config = dict(
    n_layer=23,
    d_model=384,
    n_head=6,
    n_kv_head=2,
    head_dim=64,
    d_mlp=1536,
    vocab_size=32000,
    activation='tanh_gelu',
    norm='layernorm',
    norm_place='pre',
    norm_eps=1e-06,
    positions='learned',
    qk_norm=False,
    attn_scale=0.125,
    bias='all',
    tie_embeddings=True,
    parallel_block=True,
    init='normal',
    init_std_qkv=0.0227,
    init_std_o=0.00335,
    init_std_up=0.0227,
    init_std_down=0.00335,
    init_out_by_depth=True,
    optimizer='soap_variant',
    lr=0.00362,
    beta1=0.95,
    beta2=0.99,
    weight_decay=0.12,
    lr_head=0.00753,
    grad_clip=0.5,
    warmup_steps=200,
    schedule='wsd',
    decay_fraction=0.862,
    decay_shape='sqrt',
    final_lr_fraction=0.05,
    batch_tokens=[65536, 131072, 196608],
    seq_len=1024,
    doc_mask=True,
    train_tokens=387700000,
    steps=3015,
    dataset='wikipedia_en',
)
Each number is 500 + 50 x the weight over its row's rms, rounded and kept within 0 to 999. Layers, rows and columns count from 0. Numbers have three digits each. The size before them is the row's rms in percent of the matrix's.

# up: layer 14 MLP up, 1536x384, rms 0.116, rows 203-302, columns 320-383
# down: layer 14 MLP down (transposed), 1536x384, rms 0.119, rows 203-302, columns 320-383
up203 099:517449530614518572543470577627560458556486475484470525470522495547519484548419525449511500448444534542446530438494530478433590414498437496488372485428471529456473479472522456526523480428503569
down203 095:440459457468490517541489540462406504535498510458498483500513456506478529526521472485513482529422462500542468492451497515451561448512472405544554556467388424572473517536475570505502570555565561
up204 111:633509553570501568455480478478456544500468498515504414438582474523464582468453593600429552542564449417452490514478523472437519372439509387570525532446602539472511442517480516413434495514538428
down204 114:462493447504431548541482466476462546487472540428429506504519441515480560542470558530478482470519534451492381442406419409519515557447489465506472565453596520468523469550512520436591457425549496
up205 102:477518552577445485462528485530497574546492550456590505465457524436497495480559452485499591419522563498510490447540494501503509467649600393516513471569539432501471476526502520405561413476491514
down205 102:535527493346469534432491442533413475459422475477602510503501474423468502524508424500538448532485519582497520532578516462481485480416456502437473449543449491483602579540481500489547390475489462
up206 105:590478563444510525547581577549418536464476452485472501494483444411553478509526439505520468483500426514491459468557500403438515523468548561506447600520543509579487442615486506481520530552489451
down206 100:428423545446401438431434542556523495542482510463541578486491510542451446485469480444640517450537430458404406471551469556475498479552438495576438515487423474487498458596579555464397428478468512
up207 100:514450453456393535499435528464545528458506329484474502459448543461563524463456549452481508511478530501495479452463516525559543551482401452452473496471512514518495513522451529517531493570409545
down207 095:530599372657567493482573377562526550550456528561480432396490456566423544518417537453433444514589457544494446533469550512459490478411501494518464530524517458556485412466493403443538537455450501
up208 108:382414514464491483512498433349507459615506458466509436497503450483504443522473507423550528444457570474504422489449524408459452498592460519423581462511478624551530529470542480581527550496502478
down208 107:471484577392441498495471517539542501518523595477516450465531512562394410490441485559520562485452423525526318456536517502495468478479446529497509510406449502644408470457501448414456509549527495
up209 100:566512469461509449491503435554472466468519401509485492531538448451410558514473473450458571534435500477522516349520490505476415445580501516488468545526510580522567586460526474430488509404543527
down209 098:407588553357378507495492502498508517540486499401535452462461528467448402458493534529502529492454457505581479504509547437515524474529503442432501529523434517440551545449431578488493533500475512
up210 092:537490413516509576502413493447469494498431512465471536458593480508546429586485402549556558512527531551491463446500424486537424481464473524518500394548531506558581523567456447502430507534588574
down210 093:535490495532428521537473469550547529352389496525416439518493525520490466481500608474623490507567448527497497397560538497481506516459521569524513443480502536357511503567564527503476591513532535
up211 105:523437409550537570425503466528580563494612472491459483515460507597539467529464547529500457407542488427586579620507469494492512504472539468483533435521368535535500508484441439414504618496505464
down211 095:511515503455528590481538482494537436521492559505523445484548383497415510460531505398568444425484455476477448469570543474562439492438558379494388466407525512507421502470495423518491495484530436
up212 101:529538389541526569427544525473525445426556462507496464454480533480610552411556442445674530484615446466484455488490461451497494494580488547592482491443441484449528498532406513508562533585516492
down212 096:471437474464505436540461612492462483515421530573597506446463457409472485483353580486477490503508330502486472527429477448528442573488429423448455568495479481553514503542413494535465520479524485
up213 100:569405544577351509441557518439481469497525495497374562507484414609482402452454437396426536483481539541477484542485502501491496583568494558431436415507574504586476531506599470423474576496469481
down213 096:479508561452473501525489478437465561407448535500407567488528582570527570521480511560534555486584461561490539515481544573570462471488531551519432519436588479546493554443541454505467428434441531
up214 094:511535531561446412560515470464564521457442517521454532516494458469563525522484488479524475491510476543443539518460416461463506559557520504513521500431503470522426560498587490567527498500455534
down214 099:422506440562442546472503451531485550551554591460569584430445537535490512474512489497525383524428489580524568420459561566528448415451521513530486522490488528462541454532426465558490464486511396
up215 098:604413486494458442482380531486437459383513592472434605602509497525455504474425491536503526450513572481523490485576579468536478467447572537452478488576447485443448533490483478557556560467463424
down215 097:532471532549471402466518551425522484428511535552492505459434518461495511411441530521402432472399484457520440432526523445516484517518448484521479549437455526425517534491402472467484453554559563
up216 097:504536517522504369514495454564577482456551558569670474490553534479489473574524558534535490452525482481567515491512519464498464457491485420530494505480435403501560523517486562545479555489481395
down216 101:481529476590519521475439540567494534514496511472410416594464484475442511496536523502456449564526495508549544539522516512506504489513466470561533523426533537508514467268500493595496489491454440
up217 093:498494448517477454443475531476564520561576494497559426523502505517524540514468501548469457461489541548483539428493404565489473431504484505492520513423563480556644366547481434498503526430480475
down217 094:532499545468436535544491459552466558562451531478511571626498422449462544389607511538464486497467461483436531514495474489478495513479472535463576550545546463446473566503564510562429544507470505
up218 104:438428375458424503459442511489537511517465547520501549514527539546509602549604515441511529434460524579564404443507496538470508541608541518545559582444529481521473454466474597466560526462469586
down218 114:562482517434467463537423394376483501490450543382545509424431553478435500410539497420507449560497478536454405461575499465504492460446463535457554492430516440538509470435458528438442524532503516
up219 098:443549520484497513545525442471580519454437528611417460394474457589494484544526494520506508540395502488518514498530520456480485549524597453403527487428531509482572452505523510555540554483630548
down219 105:537444478431452479510504512565476544569444433467565433453443434536490536516528487471440539473493549514576564503506563487465466463479451394421465488503446506491502505451488556564484583500524526
up220 106:338411504435576475557560556429472539461445556500484493560515537477513527519466486521549569467490462491567499533543551553508390513530461572551464485473527500514509380552469480557488445442436539
down220 095:462501459499491491462582463493432477493454458451514376484510449463485429423446448471528497429572562502483464542472511472488492449485455431570500485363518474476570517469532432474428529544504474
up221 094:481544572457448521575535468520494456503554492498577487453478500559552511483543395478516490417442493468493530570487483486500494584482420495562504534584481540423410469510490529483541509519500503
down221 095:571450478531530475543465507582722500428453479533490506356449425433487458502564557499464511514542485479585518504524558394456549518463494504441467437472501472610462519506624503499523572447466502
up222 094:579462474461515536463529469574514481433429597534499432474504459416505417468426534421544538509522539468482556519508495535545508455451486479449505512455487531397395592554487471404549508515469467
down222 088:544508514506394521498509624501492486555414539425459461566513502498446439548475521529548472507461458518490435408438536480573519462444530527427512372576488487506455442402499522529493527457610515
up223 104:519502470509513486550499543526606472435472520421516459585536444432529519531427489483448496451604507470460431495464503466503464479493542530410515498625523444534525502481528449509546478460437470
down223 116:458512473484462555519541509547487518402496522472497423422468471477533436529549493563427527528523474445426455478459438489504477511422476516434504447479520542520479459507409487410510441470492513
up224 096:428572543533551525581526552535474561497471582509492659452520551476501464544500530539496539511509596574476544600507417490402592491475395529468499452486555556574542545462554479496465522500579650
down224 101:565581481540430402574527537410570511550449548504439470471442465542470477498515508522433534494416549455475499476614548550513494481538491455505539459468480542553447508555449462508538552444511578
up225 090:404470504525440476436452496415443490485509367429474504467532428479510516482564551607483460429588508521497497632579482526495497485540517567502583435466562527491528508485546548498515449543515542
down225 094:435482488548515459467493472481416460528557598463483438498583497462472470559508514501501465554533482508475463477485400487548442451504561414540481596505465479489462431517582501498478603478470537
up226 095:483430552588536465492591510510492590447534631444494524449506514500519613564497410504465502527423401500615508511588492507488517558566478585459448416491412574529519471495421542453450462536600521
down226 104:528417485395531442621459503504469506454476448548458518501467462449531455513519543437499483514446488493458530548553502503553529557474470471454499441436522471535496550497447476457566525559492502
up227 100:477468480534453522569508525504559489517536528410467535489478457639566484552440456512519519541479520472530480481470485493495539486518533603489402434538549463440477505552401496518586529457451548
down227 093:486487472456482501543525518508566522452489543484457453463434469478540559447520462533546499516513544586494481540446394425474558435394522490564443519425389444500482427492445496519514511525538567
up228 104:596403467539456533555440434545573440549490475562533524447442610499476503498517526457534550510508542485547457514470512540507406473499490522456516539563437402450444541434614428516414485514414391
down228 087:553456514423517497472405534492588481517456533524494456517469483555440386461412497523581477541472499479394477455492444568438445475542511519507566490530470458413541501548482496441516453447490520
up229 096:557457570531535450510505413517455562403508489460553536414456559525530496498414493524494466460441503516561481497518448496516524526553525581466517460528495480483568446487449466569459460589499451
down229 101:527553470455516454438541473492442538499485407480519518447536484500496460485451469469463514476581497596583449417485540559417348634495453526469468553541473482571521531467564555492488516483495570
up230 090:415633479542470549478450485473550500477506374396476470492464507471389452460516439574514420490413494487483501425515481465508464484663544437563448535585464454566492489434498552472415554497570539
down230 095:516445522467503534550487499427457492536520513466400489491487535421453478486529476508547469459361472477423524407592475486483414515457458540465475500470494545475503440473549386498461495453431501
up231 106:491447529530436452486551475456423545390525387448555399418469504458522419547414425434487511532451453446475508480408521584482548480439475413563489475532533475487539466525444524537491367513503549
down231 105:404535554633503445503542537486499490521442492477499488561462408579451449360508482400477507419444533450543496503561453509506494492387517503506479584522609513547484445471429476523515427502450551
up232 099:528575444593459537534527448462552495442588530455565476482478478449574575502473472438463459584389438551598492424616495452426434464468552527519441487599499523575445474518472545506520513459550434
down232 101:534487493466518444533511481496480450569527479429528576578560497457540559521511514501469532487458627463499508363524476533541417593563604481448479553446504530486520544507565380509460481399470537
up233 100:426517504475584540468482496475522495515458425430555504453536441507521524487463496481600541467502497508527537469512391434532498509424470569567529482492544536425488507623441398447531475440574422
down233 106:557543504503441435622407494475511416449442479443510440583565523531439594408532463508559569550479519474449589471492534449461425410454516447550529432422500518446474479530519385597466521422442452
up234 096:506472601550564500450444481509516472519476491537637564546474518529599545526557436564481473518424418513447522529505490464472496475542457455435515474542646608564474473579520525376592450510361558
down234 094:540445537424517511445523590498575540510472502456373446531526578588518518450446423513536518422588473500578493519488606515511570520425508437511532428498508398408478465431597527479437539486519438
up235 105:526435522511562518479436478526388488494520464544408545492497549502478553516441489533534429508470538478531510482546553486486500421478508511579552461450511591503563472413494409531438519477560494
down235 099:470496481473561512501552488481466433469432524494500496435472496502601520469607419491501547550544420478425487580483452484577411461543596391587431494437523426403397544501472549484494579485502408
up236 088:481571477545461500539481527496507616543490541509469544477537475417587403497447537461492454518512450512504501570493464497584542508531509524507552516471557563498524506567501496526562496536552503
down236 095:478505490427429517461490497434547504503511406544520483615444473533529486522590426518492475425402471499438468558472487440530524487498472554509626559475541458517438449512557541457513462486527514
up237 111:553486518456438441500528542580526522378477467592474473575459495501604499524483495459509489505492540553513491497532542472512588467506475496478461537519468519533588464638497497544565575494533525
down237 092:440583512502488368463384507515460437576489508383534568455460543498391453437490455530454477563524395509442479440497574477467427456455559477574513430488509484441438485470526485502444485521470518
up238 095:454490538538423514541526545486595570436390455484568526508537531399561474404546534506506605497463412573567397547413513483416509466458463518428442546449551459543497575524501650455539531575459557
down238 093:481510520505489541439518470523531556417459460468491438496419513488458526615513448430585363463566586537529550428562470483484546475488528560618479457491467449506501515450508479513564561577426512
up239 100:442437563514430471382531528474514546491466495452545503513457471522486503545446482609543526440561555543480546501445546513474458459535583526476512431499497454455426506492548511587540529533495447
down239 101:572479517465456539389504593512492465421563522406387522459556497556442539537471513460405493474558563480534514477542472432529596477484492506547435490424440520466507433469455498466573549528527610
up240 092:540483512492541601587499456504482541496513500549504523514475543447511545538475482441517563431502511474524444564567533544468535482459600499461425479436476522558474484495527499502557492499495479
down240 096:498417542487492475503472550529430513507539497515518533536459510513415421501510425531436480486491547464433410426444438489412440499498448534529519472508436524514446533427463500467458438457516390
up241 096:483513481485488459523454596445617486494442402535451420507526498578530457524590498495572409507399585525489443628572561528461436446545482539530520528451526524513507512526528529534542623412573459
down241 100:521461532443553466465590510453511451516494611456455498504484628515539470554472526489534502463543534421535489512448414497485566422462547481485483427408524462421512539502515412460493548522464492
up242 099:380624482458408559415470520459491493440495515481459470537547489457522561531478505520603505468516448538485488443497486496515499423510416508475463406489482561488496496458438548516508441485467516
down242 105:491387473516545503570533489489568568506543519545509514426494501433566485585480470485470478480519529483518445429520409442409490561433510518512500456467475521515463563563562438430472567526454451
up243 114:498415453570500446488541491447551503560498418537579515464575482497542521499555538518562555491398515536488436519556509447514607455466547536512488507519570536525510401528524538410593482529520440
down243 106:615558493487414611480533490518564543460536487491397495504477508488545524543570524494439594402366427381513454424422530589479481459555501525480526434477525539531405330534455362485381449497514493
up244 101:443524554574516522484466559478469508523544602498511470470498549470494494490453521374505556490512513464498592524481567522445516440534490518536488465535504494468476500554539422645567507589488422
down244 102:485558553481587549480526506548487439425622521518463517554495447433518493423535440475530568555496480503474431449477568480547416577493518508381471500465514542514486579451456437521576503505501543
up245 098:516491525527527404461473546574432541517391568582518541535455460500475508455582454523480392564512535484449538472534552503532444452474471505597474497471570419426529477470462473562441433549589571
down245 106:470462488534429518448382567508516525530543635554571491510513547578532476491593483401546493547507532481527485512533508510486499624430490451417572508404448478504451437594550491400552440443488382
up246 102:530459493553515601553459514572503559513466476424449413508475519472481471520398410421501443484516541626524532538461532609544571410596499600525516395479489388471549617383509431496468517512490570
down246 092:458493465503425487501503408461462483412430467510480556485423477593528532525465486485540517505506439566541440468581470458548456518516439444437476518509467597519475544539454496527491484480417505
up247 105:486493469486506447579469518509491533512555490426506491534501432527475623511541415535486567461546456553554561459479474562495507402510509476502450499523563503493417421507505519487428640514506532
down247 102:481495444484533455461486434415462499448434424435520436565568524541460426532533533376575459482440466465500606521501418431501564469488473460531549461578512455488482394433450505527500438540505473
up248 096:480509526476556472587526538539492474486448400527544486538471570529530522571521479499528451542526593522523469462520535568465412521437469431402551506575591471443442461511483540465609515413475485
down248 096:402441408507446497527510503408448503462706490499506466476578573521549508452361455579455450551437523408541613506475510437570539503448415549565470480473405469556559491497459521554344535527526534
up249 104:537481546462490511515556578532527519522492505517547563529563513472530498538491521464474482443382455401503510590495576474525532540470496565461488427518510471553416522525462595514556556454484463
down249 106:431459445444498428471537401470415443417516570457524437481487448457485488465398542504505531521471528506459537535429531565532453488420414483450479482421511536452497463474444539565518502445465535
up250 092:497534512531589484531559510522521474478489481516439470401494557555494512536500536455464480453416597480512438508482507494514576552464410453459473544594552575524582528475480507502554493531532477
down250 095:459501505432470495574425564503454499446517496506441512541427477431496454471521485497501455526474476525461440483474541476473532441440516532500419502593431468460573472528511540440483544454471509
up251 099:480580497499467530490527543476556479479477528498528501517493551503445415466513443497544613551416569505509543563445534467497573425563528537463521498469496482525504443569494462462511509445525530
down251 092:438509476525557530419552552353533509481509531455452485484448541528546629403457502471519568395451526574443541536514473522358487537565464457505475349557576516540546519495487570405489401617532484
up252 091:614553494507456488555515437478582463459454566519472482527459513548524368515510482473510469532561548495499518509489461509565506530517411531425471558559466497568510519465441553421568461442519494
down252 102:501551467445494546478431481513426455507512381506419519590518453510482420538406369490519508478487484485420415435481590534545476455459535460453462382477442522498494474394443520500485372540588526
up253 095:473570466504495516505632450518469463477517463493507468445443435526472525504505449493508504527475581499488530549512542490443540449558486504603445464499466496552613549615516536578464544542499379
down253 098:531448529509470468508483500524502483521529519486511386576508497472454523607551443444421506401490473496631428502545477512542450466500500518501564502469501583452437420456447476465431433496499510
up254 101:561470436433481574491368489531500481580541554560444505463490501509556518445478536565472515530487528537497474553514546521445464531488360474499448459554501624545497463528437495561455579497534530
down254 108:523521425418613474463485382445430486507416517517397459498521501485472408501383447556486453534447529510551444453489434556495569420439498454500513572605389436603394475476552427451484518459448516
up255 085:485496366525442435417647424555486488476413525574488438607454478498467476400491433592442463414574422587386546481414545515544502541508498446446507533564500575447438585603600502548474530498488510
down255 098:533442570520519538497528405605524474554544411445542491452464486539492426542443564538506489490483539505465518548480483473377527561424515490483481478426481508581463487572540515486514449521462606
up256 098:540527509587480556522481551542508551606583509543407500532484473380466599463478488504544502489530602571479520514460523560429588503535496530508521468484505472514459525504491514495433483500567473
down256 102:564461494512473531587477515566479570494486532521476533503558515421482471478549527471463449463516471470617559492408474442418531540513549480424440536447524540497484542538474538548451444416556544
up257 105:460496449406473550446559479459552469571500513614467486593491537443499480505465533501556455453402513512494511538540441474368447477517488466492525544488463494451530524535526512573448559398451497
down257 092:470467569510477475507523558548450483382516505449486479489480491559574483571530484405413419523525468537502418526513461503516477562448532509573357370450518434497468542445474492403465474580427642
up258 095:564516462525521469622474555411444518529440464446514429452540557511558441464489429459504594558536525474462408527450554529528559492560456504498554473476491467527512500420477443475498467419511503
down258 103:456591569532508511388513452515382502448375523478448508540560491369564496565620490516527521483471536477599455500509558520487507421514541542585452505527419545491430516492713463438533478515539538
up259 105:495468514406486420417414491584502593513568462535476450527473533413479432544464406442520469548551565500451502438450444491494492437515452434570539532446549474466463485463493549484512455550577517
down259 097:500495510542492521503432550553538495482560502521525575557516535447520550504517494465460544478460501447489507518488472450546518513509463399460530436448500497519384359487452506512582395579458555
up260 110:548419398536515499488560549555489526523408499508482414504385476453526486521583513396480499452428623481454562440575478382417421378450446406515468536525525440499521416528515566475551488488456496
down260 113:457497409536493470570490470517553475552416470474402530554414438444531443571461512434479426416493506545464537506395519461507503440513521513497546541575466611384512567525489445555412520524450524
up261 094:458500448467550469493476491602505442520471590441524559552438432512503498506642518540549474523562532390411467600491500486546504516643503540468462501493544539511552427587575501541532559508442497
down261 097:554497468493480519522496554513552447532431516513479557406537504447554419524490424496472531517510483543519485407478453480542485506500576523528548523519551491563383576396490329422447506450557423
up262 099:534524506538459635578365538484498546457452434446462463522478508490544639537413477535496424497513435540457371506429538534446488573501455490481539507460438530569478429551485539581505471503501567
down262 097:504572490496442453533438547504558546521409479397497420491552488439469462502503484532452510472499511519526529444466484520509538423526448549502598447515471550500411561475414489525444479448499499
up263 100:505524417492592518570543467523468482539491546488557557488534479559550601537524460467574477508403491460536511429541528512472499475505534457532500587519496474441514399452475404510387401439501528
down263 097:520425545524496487470444444572495458395529511535468489568445477502457420476477456561503470578454407452516590537467567496395435584519541570509482473403520500425436596545362466489546517542450504
up264 093:452458461545452614551503536514521484554536425536438616421521489486551497469508485518536534507546443482500451442550462499467496497478485457475528494478514400477539547533571503396458561522460555
down264 092:437456442511402504481546495559447511494424546464475466485402478442527531508561466386492585605487509559526525491483488530535537407472527514565477411509484543412518539524434630566466436514566426
up265 096:477573480395639552529417492573524515516518567485576505478418476395482549543478515536505500461499493474429582410482494502384531536510461478495456577554550504542517595493454440584433491457568458
down265 104:419467531471558461499566405457501449374502485517477450458456505454519487426506503536465478442456448453508527510508535509501515436470548413478515471576466450437463430443557441479463522483475525
up266 102:479507461531518485516509493509502530505446540552601500533443594567501510542495448488557563440593537588533534513543502452508461533491453503550502440650421581505628573573522512510539541491429518
down266 105:507487464445478546511407416431475598504529512502527580486487604526454527531474497452578508455501520464499512518515548416462509553443497541418422487449444430469476459521575502525404479544525472
up267 141:437488473573550487512517612554498514418569449527538540460527560520408585546498404485470494498549551431497490429569567564455488463414456584483496616533480569607531568405442502485552517504533512
down267 133:525549541556509459469534519556443514447525433413456357467524534480466494586491492407518429560570575448512466406478555467456547347545581438446513516447436439524511503484598431476427526444544493
up268 094:515459578520506492413491595510390540610486530469522544461594514448504479509510533509518474536487433515495477452491421420544439501562537538564547481515514457502475529512438525468628537517582486
down268 095:509496328459438542433506579533358466526489540459529562512533455473467522494452526503562525507444520470521540484363504553386474499520447538426511528547456442552414490415423514499505548484525514
up269 098:479537499475402539521486452466515440438523466516637511497474520426502577530395469549407519455517543537407485510394522579500443466571487469546588510426515455524485512427482460404420611508483521
down269 101:491444545558516481491524582472413525383491463458463507479505523433536445491485473464504563470463477390504485517520451473509501505458471493498567526514615446467421485548432504524480468447521507
up270 099:461507551503500567464542411506491527633460480544510536421558414634558529493447591473485482552514429520525599500536488499516497424470423511547492448575460459527488490498601554455426419480500570
down270 093:517456509515492449507501536461602611401561573472453469551476529506499492447539426484463660471534538459520470488467534433436428524537526541474390483509527563430531486442494487446454421502517475
up271 096:475476442467470529445458579568499448551530532538510526565500610558434577547434550515384467462511472402450463519578404472523484453549525433561496483554506494487401402400491486482493497593603536
down271 102:401521461470462452369507531424408406522424508600517465491569450477384585519476535524550551500498492473530466548560504576494594553452454492466529524451575520470488489522472414549520553472465382
up272 102:507493546446455568507572570514509552470482502481469515445491511490486540510566503543472462555552570417508422568506589582507513518469565465571625560516491563450390534448468584555525477551475457
down272 100:462521575445373462490470452498508520538460563558483488504593553556483519515468482492623505380485506524446505552433463520548478441482565543407479505421484483594492486533506539482446463415562401
up273 093:489518538521464536448479555544513537537564471571565516402476465501483497478482491504505564501410399495500468522447501515492485419426554627483583491497529523487513512415446462476545532515529478
down273 096:491452484542457488425465677455571443492345435518472363490542420422470499504443488555513529493558492519581462453517521506521489476390576558512453425470416559523430539492554557425413514472523459
up274 108:457522475460443552502492444568525490437498558561558520469535511600545539521488450487583486424497520407422576501492528554559461485516544425415388510475539444458497585461471637546519570453480462
down274 098:428409530465493554497463429496561456468437445573473484489504424403536420508562494511489476497439586401389491569514448510481576484493559584457472459528536519411545489480528460409522525591537579
up275 093:602486441496599532501557463542455524407522523571548453534443500435510492523532449549552571471488561545460527517476476508587509479484483458416564457505491467488537462563445514501519438472432527
down275 096:568606479546500511453575452451507498540515484483452471499497402477484458535475500543488493451560469518465512472538443622499532443426534531510473436462518514502411590491529527459499557565473486
up276 102:478410453516510471460632520535517512552509513425550516467531506456414547542499434480423484541472508558430510552633438491474505556430547616548594627558476516560542466527451454505524481474583576
down276 093:509517516378411515435476581549481443454406481549510503442501507564508401454453468430511463534447446560452521474500518402523558491464544480565534528574508376403531572459464604505494458535467459
up277 104:557576521574459587431470511428519440379550524605511501434367480520500542439645471518509540468507538445471500511414455431513492489467417579534516501559518546494394470557442473504452500412438504
down277 101:550603488466470367486459466499520499522478399394451491500474507473596563495438497481491428551409545456538590430515398437408408531435579470515496522491484429506455444499507486407424445568477476
up278 098:542506517478494461560400568563600557399515474546573457467484418524535561532420492470571483530486439536529510486541424466517515471579406491415481434572486474470511518525579424480422372516442558
down278 094:438412475498506609535502502566505465535479484518463470535555569519496538380491451609544478575458500498412486411520561503481414573395475437499562445537454421437495446441493453366479507423472515
up279 108:444544412522430472421528514476417590551397503420375509359455564568519510532540533469491538509476506430560533489510534532473392528545434554536493470476379532503587495486483471547513533539498412
down279 087:452450565515440479488494527541505426493526469482393447549556509520468456495531545482468477453471518551478432504463519495539452574466500531465524571550537471465485535507540582487438469461524537
up280 106:497492503466563567457487406521398496511585581548518560536564621573461544540454530469572453447401410492464527587606444394430521537528494550531478338518493449526551498561519539522435461509531578
down280 098:525603467472502475564547486421496376502487508467437463544531501423453475499515503503471387427570588546449530383478585446625507482400533431388361441495502491495494441537524427481356520526470531
up281 099:549509631479405528568482473489509453423421463430541559485523470513497520484501501596577530504504446502531585500600476608479536424503463606558538435475532559492523496535431535505498445465539496
down281 098:554520399478533503507437410491442495497439544434456470447375359491483551471478455515570465589475394458454510537423514509577500526477500552512534540521528506475433477560504517560478487466496538
up282 111:490558475523443461432470530544580561461449512531573482603513426536485484519407570484526461469572572456535500520364508473457594405582546496483490429462613490573518417526440495444431458511513501
down282 115:432416572405466518441416475544526526576477531526505391485503520494551574497526432661539515497563516539469581484459498518455484500465499546479499491551532543488502414529484532488413516430428448
up283 098:536549483489447582505496480515474452466630489477527474476451547472419532517450577548465522484540508563525542380458463462543420498425547456482599520542566486521512543477496503507496509513511437
down283 101:468580478410511521507553470509501441541527476498538480469436502516379427373461402520537443542406521510485528505472534472562425458548494454425571442499533481508544477498429589384462423500518519
up284 095:486532529509458449519466519426549511484496483551587477540473536512523491475522493638584471489574549496535513587479480393422614535432492470498386556504543551490495545537538527454464367520509565
down284 094:436515476512481514504510416550533521591442471519512484476503475439549451559455548449479572507485428441442474500504478462472435456497578478376574467585406481570470450487480513484501471469530484
up285 090:539485374467449506534398589542459539510493489492579485507565575549544503517548421519431430551426506556496465455495449541476435516468538404441506555566515417501536472549525445497529490518445509
down285 093:597422503561434516523540469540500424517474418468542562504523528497485465640529407496585512471502408511439517407483445477473481560469589430503584502536394511512514475437476528498520502571521418
up286 102:470520531488547524485562480445462477522526389498523479477497605524496505490524496392521494540513526534534532573445517438444512490503415555464452409470482475515635470415557504446514507462487438
down286 102:473543500469523481486496450481447467480518479498499379469495481526452534498546448474514499541403463507491465540584495483418536490504517526487486476494511479527546431445437502496490616549601457
up287 104:469583491542533549509420497502482437522524475497497441529573464487435514466443472502463542458494475518469488502481442498474508468540500464389427551473479546467496430438498445513521509451567490
down287 117:504418589396541526387451431486443477565497471424543448474501489490474487530508531517486501532522519517518562467530409479410476488475545373503550547622542490540479396426500445437511571448555449
up288 096:552532514506451513521405490453563522459566470580456512560492561448464483450551471528542544605580556456437524542549516503539467511479494487470437456519532468569502578540484516483571446469447497
down288 102:502574446448453398547464466509594600425480480399441499579480420494502438408616522496526482562477432507534606411540429433449547479454457508521448487445516530513430421433438447370476442554480517
up289 109:562397586531532471522595530540480475526582528459540443397553517582515532471530555404582584441474598515533516455513548577520530506552457488526540435471517469464429508508601483356494465476512554
down289 098:466504489469433465436508458520525518506476404496420421595525447460602537515476538526509419563443505484465506513481520518533471482485534427511512583376496501482531513632441531497497512470472504
up290 112:538461473451513538487531472438497497549545528503516629468443631509472608422537513486531564571499517517530563429513522536457457447589460447563470476492505594450463535520441519549487491572520532
down290 111:556429513443521528479506506534521441523505546487509452567483453523472428493460477553505514502560418532534507459448358418467460477506456363480527442466482427486481498416568560535538468523469488
up291 092:404577491577546554463493506578516538502513455426475476466500582498465487453466456493513495505617567504490473533527562517517453462575490515444470486429476518508525477445567525494576468440423511
down291 094:493440514409467499558508365430498482462549543523442522544454413473501514476570488565519470545524465483420448529518554512460534554517476543407461491525441469462425416502528496485454587499449495
up292 107:609544518446543509546410415498417587548431394472484561486510487448544577496501482618490592493633572489462582501478496572495538518530587442473472517523597498491469531495478466506517449516465543
down292 096:424467515565541565472485551515508483521514564511555429512414502442473570449516521498524523448430434552405447605480536511452471526498518514607524427465492558526567399552503463601488492494523468
up293 136:398648444467538555464455516545497465481481498575576556479521459505472566499526584434438514537515529530518613497475491500454531384483537487515519493484612577547450526532515580563511440496496526
down293 128:546570498525494476396564445476508514420444504481530550495492443494511464536479490465571580424438503517501525504499415457487589394474480510524474469486558502554470505496608531476507480460463541
up294 111:509532510551573562496394515483489534449474470488512577559555617468519549471449466463543559438468486436576489509483477591498458527478465565537474472475467511516484468475502413425499545547511545
down294 110:487522590538533567470569509550394500530473504462392454575529424539464536517501528453556422520594439543457484445423553606486568424461530656515500387547480537365515529569513414410486490421568534
up295 126:457442518432474522489549403465519546528468439520534590415507457475409384520538489496566604471472514522461445475438480461401545477510490519441509433504532551528466480468458531544511438363429521
down295 111:520530463464642530592492594523411409404421474473471487488496512434454496489474542444474562473497572449490492458554486415469466556557480495512507467531497487532504538445456453495487481495456545
up296 122:518462567474472552521538490492496467630514498544503538501564456549462566552464501390523443499589535497453389427426530535470513556573391388488493497527529425419446508519526461397502480467450463
down296 106:600459535561489512492594412466513609453486621501568422459507610516490471494556485517606479494430550516442440529503498489509472438473470525530564536443512518505501400486553489583514500496490503
up297 095:448472474452504432619484537451605469462494526531501588519514481505418525467463506521543514507570493444549574502488528444487390416469490508422524475586514547585405476488526523501448472550448548
down297 093:498460531582477472420479615501486414514479465419564484524478502501625450509477517465436635528570475583481408479530509529438473580472444492482492501502440511495526537605521513442533525428534521
up298 095:427437418529415480558585516621420534444407569512494513520565485548504483500459484438467461449491487513509489536421544492548443579511493542450514563493491486554513509543551394550489582466542429
down298 087:563539515478560510529477502610497554553628594468515587541526521437526434494593523473493432494548479572490576515472466473445453408401450532569464488508570489545564556488515484546577550446434476
up299 102:454551478469472528516451561482492470530527485569481449507549595591563488498506571463552450454478571477493518540523500619524458525515578514484465527440484516470554518460449451556459512459436473
down299 097:493443488602533523545406499448507498605490458460483465453534464390446532505446449495407511460581407515614464488538464455505578528501381409451481428517470496406540457424490510587481506490507518
up300 106:444488450641491558377524535599538517567580509502541595444500572469363542436452569514487458428527531500465431557495487501601537433497574454517448500531402513551432499495506512540448516542506440
down300 092:543566518553560472620473507437523524532478556553490472506497551510407482498524518493464465503422485484449594529417557456426530454484508556453551539466515501542498330480534453498524470493454561
up301 096:553484521495512484489430478486523430523445509354506454564580479518479609455515390478491537555414567511453552471486464538504487533539639565415568511459522462623509426511544464489456546517572522
down301 098:447488577441496454492467527462610548522565496459541409532444597484422481487492526497357442520479521518509447538454555386475517472482466469524494501505448496510470562473525457476398429555611557
up302 091:540442487539478523491525502492492538498430489458520515491583457501472562518465450512422515575469578456581562508486416470491455547570516503485453494506429496579498530482462520602556503539530585
down302 094:548450532471506567458467532443511499534424461481409442530557454464477476496437544547513459556511516487529433471468410504561458600548554509466435423414512536530523499494534503626479494469479432